{
  "d_model": 128,
  "d_mlp": 448,
  "norm_place": "pre",
  "norm_eps": 1e-05,
  "rope_base": 10000.0,
  "attn_scale": 0.177,
  "bias": "none",
  "lr": 0.00169,
  "warmup_steps": 205,
  "steps": 7251
}
Each number is 128 + 24 x the weight over its row's rms, rounded and kept within 0 to 255. Layers, rows and columns count from 0. Numbers have three digits each. The size before them is the row's rms in percent of the matrix's.

# layer 6 MLP down, 128x448, rms 0.104, rows 0-127, columns 168-223
091:154130113167135155146117101087069107142155129134149141147143097165090120119182103111138138130060119132109152145138165126109096134148147141112114113102128147139141138113
091:089119090120119124168126101103132127132105111082137094131102117111157145131124131129137167110123113187121170083093172146100156174125128125146074157097135118115151110128
089:162125100167162141096171129119122124122178127114098170147154147107124154135100167151125143131117113125128103130118177102164100136134165134129161139096066109112121108151
102:119165118106088116171114121107136143086182129168158112139160089141154145148107170149130080146119139137136134125132106133109128097194177129157105168118090150135146153099
107:145100150154144168041137080128129089131128147154079146115114119118142128122143141101153071130083125118121125119140150114112172092121174085117127103171108125171163138171
091:069097122111108104132098137142161132134103143154135117143146117154154156136110121099136111136123148142142146092116177118130195133149095144108134057164134164110122144139
087:112113108141116131111092097106167158100121122088114145137132096130110130089142101103157176099103118129081100134116137146127140082140095132152140111089115105109126139135
097:156111097147125119141132136069151134110096133119152145124131181093136150093111099113160109133140164145132133099122114131119132129123086200093120145115143110067081131138
095:110145118157157192171121146112167138147159113123103114139124109128103070153105131089100125117131142112130139116135125176126126105142128166201121121141119146136115100135
119:123163119145142158145146125134131149107130092112097092119146111117123111124151097121181117140132140120138143122154169146120144189087138171149101123129110120101133126179
126:117162154116110136169143138153089161152141179100080070101139120157112116140128112157059119144092133158169135122140143147130122177106121175101134127150148139108165155154
088:139125132134103132129115151122116123129124141151074154154137165073149104148089110124095090100113145138144131104154149133090131109129157090128140130108174169138147120112
101:135144119088118147134140080119142139127168114159118130128122173155116148106170138163126145140136152100089116065163160130138115129126095140117118122121097097126138105117
099:124169116120136106111077140138118158112143100173114123129109094164138194139150082156117125120107111148099111127108157177165148100130102162124123155154122124113098172113
097:176089118124134105134128114131154082110110111115160128154135108125148152166124134058116115124130131084107163128107139136146135100123099156104105162108149153132122138114
110:167089154120098126124124134126146167112124091106129136140114103149140133156085107164167172132149123143114118141147110173126118119050139121106195113170114126158142152169
091:064105159174111161171153137132119146138171100096132136152130102086149148128139156111119143149142107116123102123102158136119135094136127152121146130075140128140133156154
100:135138123106120123098141146105143128170131127094128127126130140122142134087117146178095134133136097114157132171156124118162166096126121098140162112093134139124102153100
102:090087163157079118155123144070158073114070130141148155119101112141150135146179118122094145097134081126103152150115111135185111133127099131088135156106139106105151144109
088:115144129115130150168160161086122122094129133094151096156107144092112102117138076161104115116133215079125162112126143143097097134118130183116165135122146141162153126116
099:156137114123104115107103122131180170141103161149134134114179130069067124135114102098137153105160105137152115122136139139138171130126137130141131128137129099135135099086
104:156133111157110143112116106125113102127130132109130144140115102115137156116128150103139095131074128102137109090137159164125104148117122085140108105100139112137186131117
099:125149088091175144133162119090153107114120168168099124142173155112147101118131092129139135130135118114140113071127147154119116129129159142136117123098116108099123099113
105:171161131121094156103146101130099071127080098094163125117117134119091128143174114131079099099096142118160105110120131101098129160118111113161115136109145108128154068118
104:177157147144148114105134135133137120130092136108101130126144128113148069122119110127103141120131143149135154117143132146155160110124124154146156129101127146067061118145
095:141141156122134122149126160143129131128156076118117149134102109147112118073091114146101125175137126142161139052153119121123073118140075161097120115104125121161133097113
093:111133137155168156146124140130149151152094095124164095106136127087155156094112161093096169135126119129157150111127164116119156168124121101156093126126169084135149126138
098:114137109079123169121120116152176162120112153141157081102126138109152093144150129124116079144121134109153073089110133154166144147168114122106108127101156124111137124122
100:131095136151081147146141116146145097173143114124117109121123134106182137116125118108126109135148098108133163150092121148126127161126121102171135134091147174128146089169
205:110087101113113123161084126130106075072122163160140173100155157104162153094106121101127136102122072137112093116089140108121145108148145140147127169125136125139132115137
098:102128124111113122100111118128128098101127121174110111126112110180104099157128099143150127080163162158090131155152094114137131115082089109135118115127147150159093143156
093:091117137136126123162111123139160124168182094167155144108102150116102147133122127105158160127112121115134131138156144121143137106109132096155152132134145154128132133130
100:087147108099114176111095119120127134114168111116115160142097153122140145110127110106149159140077160126130095135110138085116117089122130124120146073132136109166105136109
099:093138166139142121162102089158158129104101144126091104139150125123137124147147169124094100170095135127123159155150103100137125133122168134107110108180096144122192118122
098:102177134108156118099119111137130127137138136130127130161191151135120128139131148109144134080164126104096113056122120126151116179080127111147148156131130151152109132128
094:161173166106114109153126134205137139091128067119131135107118131133081086141136118077109127161139149148125123118137145105140109119108142150133170151170143117120085081126
148:120128112125104119146143144143118116079098112137170144121145118109134154113166046126117115132133170162138104161136125140150146115106115130111090168147130106134124094110
097:114127107106082124156156094086138120136120119117152117101158156204120122144126076063132106109170150134141159127125114125157118123148133120124132110152116103085136136153
096:140079120098069135143143134103093099162101129118116122159154082155145136088122114097147101139154142094156148160136121128079151111120140166129129089157196118136125140115
106:100166170126164150208100102146116119116155161106143177132105146110141151133121193095128110099084125160099103115116113116140095141173134134184128131121123154150114142089
098:153094131092174113148142101120166119106136109119151113142099153132120136120112076100149162123147120159131122204125138153133097137124153153171116146123150148109140128081
097:154110128143109115128171109163120141140093124142126161123092113174124117103111121146107141145174129125153105110159118071091149143161104114203134127132172115137151132105
100:125125112179115113176135150134155133129132112083116119140103105132096134111117146149156131153134129112148150143156087121080128103108141126081069122116131089121096082147
097:112107140084179123163164111148117123144160142096127116105155141133140070099136094092126118138135133158122156163116150157106070130116139103150146129107128142112126163106
093:129135125174148057101105125137088178128109137112096105143157117151132110067177146109127126125162148108134121160153120172075117154140069114114137134165145077130135112106
096:156091107108159099134169126119097114114145161130087116092137114141140125131125147124147128116100171143113094091133141140156116090119153116139115110155176157134145118143
092:111121128141150105108139104105131147120179136155144134140115118145096135109134121143147135106142158128137098101121119151157143129139082168117147136157097151129174118148
095:126107100116158162165185100136089112145123135108143104109123129137168127153140109172092125119117106147105112069124113127151128180160109151146101154131126143163127129144
089:075131137120141156128134115138122133148110128154110124152133149122150105142138137064126137130164147176123156121117153131118168133134142116117118147130159149148163110125
100:164134134148162121138143106071129133125151126102138141172153167116149130125166095117140125103101139114140138120131132142116154164145136114112128124112124138149126093145
094:145142100112126132167125157146100067117114131116093141119094113112121138110154143156110114116091105104107128092106132148128110114127164149157120094105151080098132074118
099:123122121175122122133116154107106129158117192096110150073145105127141121148159133115119111089101116078149130157122142145141129120180139133091127159144137124137126106124
099:123128127140154123156144091130128158115127137132096098130118121148131110150106169118133132146146113106117098108120108141166131120152136139117166117121103135142183165165
099:164123114151100139133159098112149108118164125155112163151116117178100126087116094118145132061125124097112175125133155143187094106142169123113123120129130137139100123130
101:125097093106111152160122122109077057081134170147112158112129172113122118119194110128167144110139110128118096135089143113098141102123124077151100150075132133120136127129
099:171103140101109151107104154160111114129138145092163126150119110125106117157076115097112150135137106120154105113112116113103166133121104105117156080138161157111144165108
097:125174116138154148152107124122130094119116129125135124112139159102124084143141139102120134123060110150124118146135114088141073115116119142123131134153172090151122115145
091:123144125151125167125146122100118150128116172156136143131136102096096138155106123086124148124124149163135142142137143148150120105113142172144152121145131109146121131093
101:102117104100115093122164159110094144114127126113118085155087143122046140102142131095139193122135131137143073159094139121125127151135105113128185113094154108126142147171
099:126087104164113143128110138132102157135135124117159124114112110143157138137110109110137112157107106158110086149087148151169124157193157107122137127148106155128130137127
098:178110130171138150133123101102131132105147151125085108119127124139114143129142119190116144122133162140131139104093160105150106098115132161127158128129112140161128129131
094:123170132089131137145141133175121113118070115118111137130123126105096138123152160160111088112102141160159125096121072151092101124162135137174178141134154113143125149097
094:120132104124133149115134145078098117129158077123127190155102158119097110123144117165140155094158136127130158125134143112090159128175170136119065132089094127134091142107
094:127165137107112133164099113169120135097124140088132137138151161119168111111143108099183144144113166105120098139114065158140116105121128134128129121118130111105123104172
092:154171090148116160189103132153092106141138110085169128158108094192127126105101154125096169159124103103148165157161193085157156139070112142118099133129179122137141124161
092:116146156095116156144125138147147122142169099158139113068145117136144144103123125105155129139115109125114086112140129133112141218133140128139128159134103092169132156120
091:128138047113164104110127103144131140101138143135147130085120146079129137076116129101170113148155098103119108135083112169102127105197131151120149150142135129116116126090
099:138111118121120099140131106112108114111166156114149133138141136152122102119147150111092115126141108148183183169118116161119097101106128107120130151112173147103097125085
092:153159138173155163107141106082117138151186126137132140149110139153148153113145141066124095101121125147137129124160142158153151116117178094140119099131142057165152090143
095:135147151147141111136122170130093136122135115092134139126133133147150122147141148134133170139121114153162125094101156205090114133125145117096134113160150082139099142168
094:078157123128139134086146131084086103102103118078139139149156086122133154100153176128137103086091108133145138127145094148128059129120132162111056145106112134129125127111
103:099176178151130109129143195145146137080142126114101085099157136149090141135122119108075154163123113097109134147137131169117106106120146133091160083139132089115147121091
095:126138139116161122145126088136117144107098120164137108133157103131141153155131142099106101131134161115137105111121111149101126155115113136147135079151182123126154169112
097:146091117134093119143144091105152122106100109108096133191112120189141143120141116086132110161148165153134130166136119125170150156126145127082161104137145110111127129109
099:126103121137095099161122127101120114126115133124131152095136123130125090126117139108099077081133096140101126128132107154130079127121140131192134123126135140109154124099
103:139155139167100125175136110163136112133182160121145145106156145131116120120092120151100103120132136109123157148165160119123147143099086148121171126118136125122111129129
101:127104172161134138132126114121136136175118149139168144119148127166138092150146115103134118145116147111144131148168124145150141107129089113071120143124166107124139128128
102:145099174138126120154138181150132088136104091139097108116135096169141113106118137103091130132139098146119194145119143170076118132154106121105125148155131149118147127080
107:107162123126115129155144093157156157103151115128110156124128085144096170137118117091088120142103160107083141114090144157145122107115169149112094116119126101122153109124
104:139140114110096110089116154080110094146131122147110135113147145134129118123127142119103138102119127132122139125155152146133157164161048133133146152083132131147144148149
093:126099164097112142123135165172136111141129111151111138079127134157129114134112145139145155159165144134096120149140092116152129076108115126123138154103145110116077125098
102:128135131168143137115113099136127149121134129126129128099125115086131116142130137173097133143172147139145126136136104155133142146106142113106074117130150110079195104117
106:112116137095128131146157137115140128141087132095163092135122097161130142138146130141137112148132158143169137136095123198124104136129094106144116115120142135129136145137
096:148133123103164152143161154145127135131140169099174097101115115133172144119138114143111178153124138129169132125112148113131109124115088120096111111092107134097134118083
091:176133119108130077097123124141148132093088123202054114151121110131115141095100136150184139158146118153117144156168107147109136130093153146106136115139121121135111157145
097:097151111102106090106091112155152131133137157121117087131148127131161134110114163135091141159067117110158113142146133131151157114122152108157104137089122079121150139129
099:158121129169151097092151129141142145135125116111105132140136136152183131127138108171139195146112138138108149155122165112145136119117081159134129159114167131156105134167
100:089101110154170168092140078096112110098140157103111113145103124124148149106126105098106132113120118105147121133118119139135109114127149075113148126117143108142130147139
094:129121148092115090112132107104120113112123161071134152124087156144144139124191148120154146087117153135157099147119172173132121127078150124147131114115138158117120166128
101:104154090123088133164105077141094124122132105107139123149111135109119155144168055123120166154090169169130147178125102132117161135099097121148148177119133104107168157115
096:096163140130137138133124128108079104110119123131128094140114135137111123156161116173150138104145135123086127114111124177083104125100082143118109185141129137140111134132
091:113163147101146082118121126100127141164120121117147084156127128132099150095144118134134134136143146152170132101135138153136077092147150114153120129124121147146126160157
097:102178089143188136115092102127112155162135107113095128104146184109120131135121156104109085120116116141120128118117137125149139081141109105155115143138128137114135098137
093:139161124124142082137119142108100126111157142110159146126111109091163148083122151122115172141096119136092152152158143148154127115106086142145138106127109147093146116074
093:120111106099104154133145099137113142117137122128151114118122127120119074137099176128122108138147117156120141131091125083141113101150122132142129134148138153108109135102
092:089140106101137167127138175127117122124133120088111123091111157103171130161128134073066141121105118100144128131121146126149141130165129145128096184105135126143112079114
110:142188159118176131177129128166100124124149151127101123137127151148148140113064138141144133140172121116124114143151114176093090134131200161125114107126081109095129133136
092:166126107142144136109144125130147127127108096120141152130129121103137096112104139140147126113097106109097157142123124168145121090145103165093150117104106041136150208164
092:128116085100124134125115163133123092142129125125124120137124151141091136132153164136136126069088089147146126127125105106112075147103141166159141132144116153121096116180
096:150098135171140108138117126121145133122112136173148124160127114132089122128125128083136150118101115112123066106118131142127158129134121141107151136151157100162159163152
099:152124160124127106116142099096157144157160108119125112095145119130085079128125136114159092144095106129111148137128087101125084146114104128148114106120122140129120169134
100:071149119129093118100113101120111092109162136126152170086167133125147200108168115115170123099108137119125118154126158119148173070115144140155092123116128137100141103131
098:157125144133131150095145134131151105119155154145126097116183146093112129114145132111091141106152152102148132139154155114113119141123152139152112134108089125130158108132
091:084118105123118075153114118114127118122126119130143092155132137137136121110135135139112163118154085155126135140114143097138132125103161141069089168183151150162128151144
104:131128096072138118149110117088148137145144152144133174111118114175125157135122144133139150089123095107121117101108096099097116118099166094135174092121142109126104130139
095:128160178099129093122141132186150182126140124154065100112143132128140137145126148107119140151087135155129122143133157141157179135099126137101154108100105143099155126132
095:136152171092110132105165180110110129114106159104112138145106121141142150153150121139101110162137128121134124103115120147125105151091094144118130142100121084152166125111
102:119146119136144109142115151131168110146159126120103103136148049138140120137131152072146148125135088129150084143145126152118137150163113147149117111134136084141125127130
095:108178148121141117138119141160110152131138103189124179129149135111169119139118119159153168147116140127134127116104116131118092121131142122142134130142106109169181149110
099:082154166147144132117150118125161156157154133128088136150079145096142095114110109119149126126146118144152163115130142110106080117120144123164129098122173103144134164170
096:133095112077172137113094110165125145145087135076101128142156128121113147177127140159131109157167114107172108145104173121078139073156134104099101176077121114138065129152
097:139122104119160169139102099108126134137129080119107122127121107133150185129106130191110150131131104096123108141170131141160096120112160094132163096140112097115105147120
091:157085125115115113147141138132101131135129171167124126154139142133086161164101094121142103142142155208170143122119146144087113129131111120134102138111116178115120104189
092:099130114109110130081109107158090122094157119119152112151155112139135148091144153131099171156125110115116126108118116138162184153114147140124104142118097149146098117141
099:074109110112109118114126127097138118167097150126119133162072128152127111148109131156152075111130112105128100143132128159104122122115070135105166125098138120141132154144
097:208122125150116139104113109067158128115154175125148112157121109127101144096162113110104171148135179111134189163152116134113121098110134104131126102103122144119117122114
093:138101070159098171176156149156089136105168141109157165137117160086110116099125138087125162116147117118102125121120117085125141114166105144133144141149065161164160128115
096:090173136103103112153134114109134126137130148156137129117137164132149084137121178133140132118120113143115128104082129110124117164100112142153111133146137150122117112152
102:133138143152133133092144128138137132114123119110096107143117108132134119121106090119080111127133131101091155160144133119137106082059149087127113112144151143124139159138
097:159142159151125105135133156136151143141097151148140121129128117108115105154140159152132110134097126150173083129070136134125130143102109098135137123092132115159115132122
102:123141095178106080131130127093105136143103157088152135141156109131124121064125143153116161108147050149130110155124125144147099096110157177096126165079087122145099106105
097:107062111124125165118133147136158104159105120120129144156112107141131132125133116065104130125118177112146124157131127126111106104156074141139125147101117158132134154126
102:143145139126131062156095130140118111141135120165141151128145147136139116144106121127115149142137093113131157166146135163153120136070097163102150128093100093107121155159
102:129140165078122167155129111130158098137104120157167149092108152108140125136096111134085148128160131133097128149142125137146118101064118168118115122097134152108137125114
107:129125146140114113118133157158138126077148124135122072157108160154143133110083093103100112172122157171116132125159114086099136161121087121086110122125122128111125125128
129:141137116120150135137091088106156122073146131142128180136144105131137130102144090116109148117155139115099112133113119112097124160091124140162146127123124099144135094078
111:097106118137102125132110147164092158162190138139080145064141138102164165105173091101160058134123117153083130208114115119143176123145130148174146135116138078173124100102
102:115118121133113133157107112104097121118102117153183146160098132115098109119154147136150112131121114134111083076099093112149111144127100139126120072190087118094160138139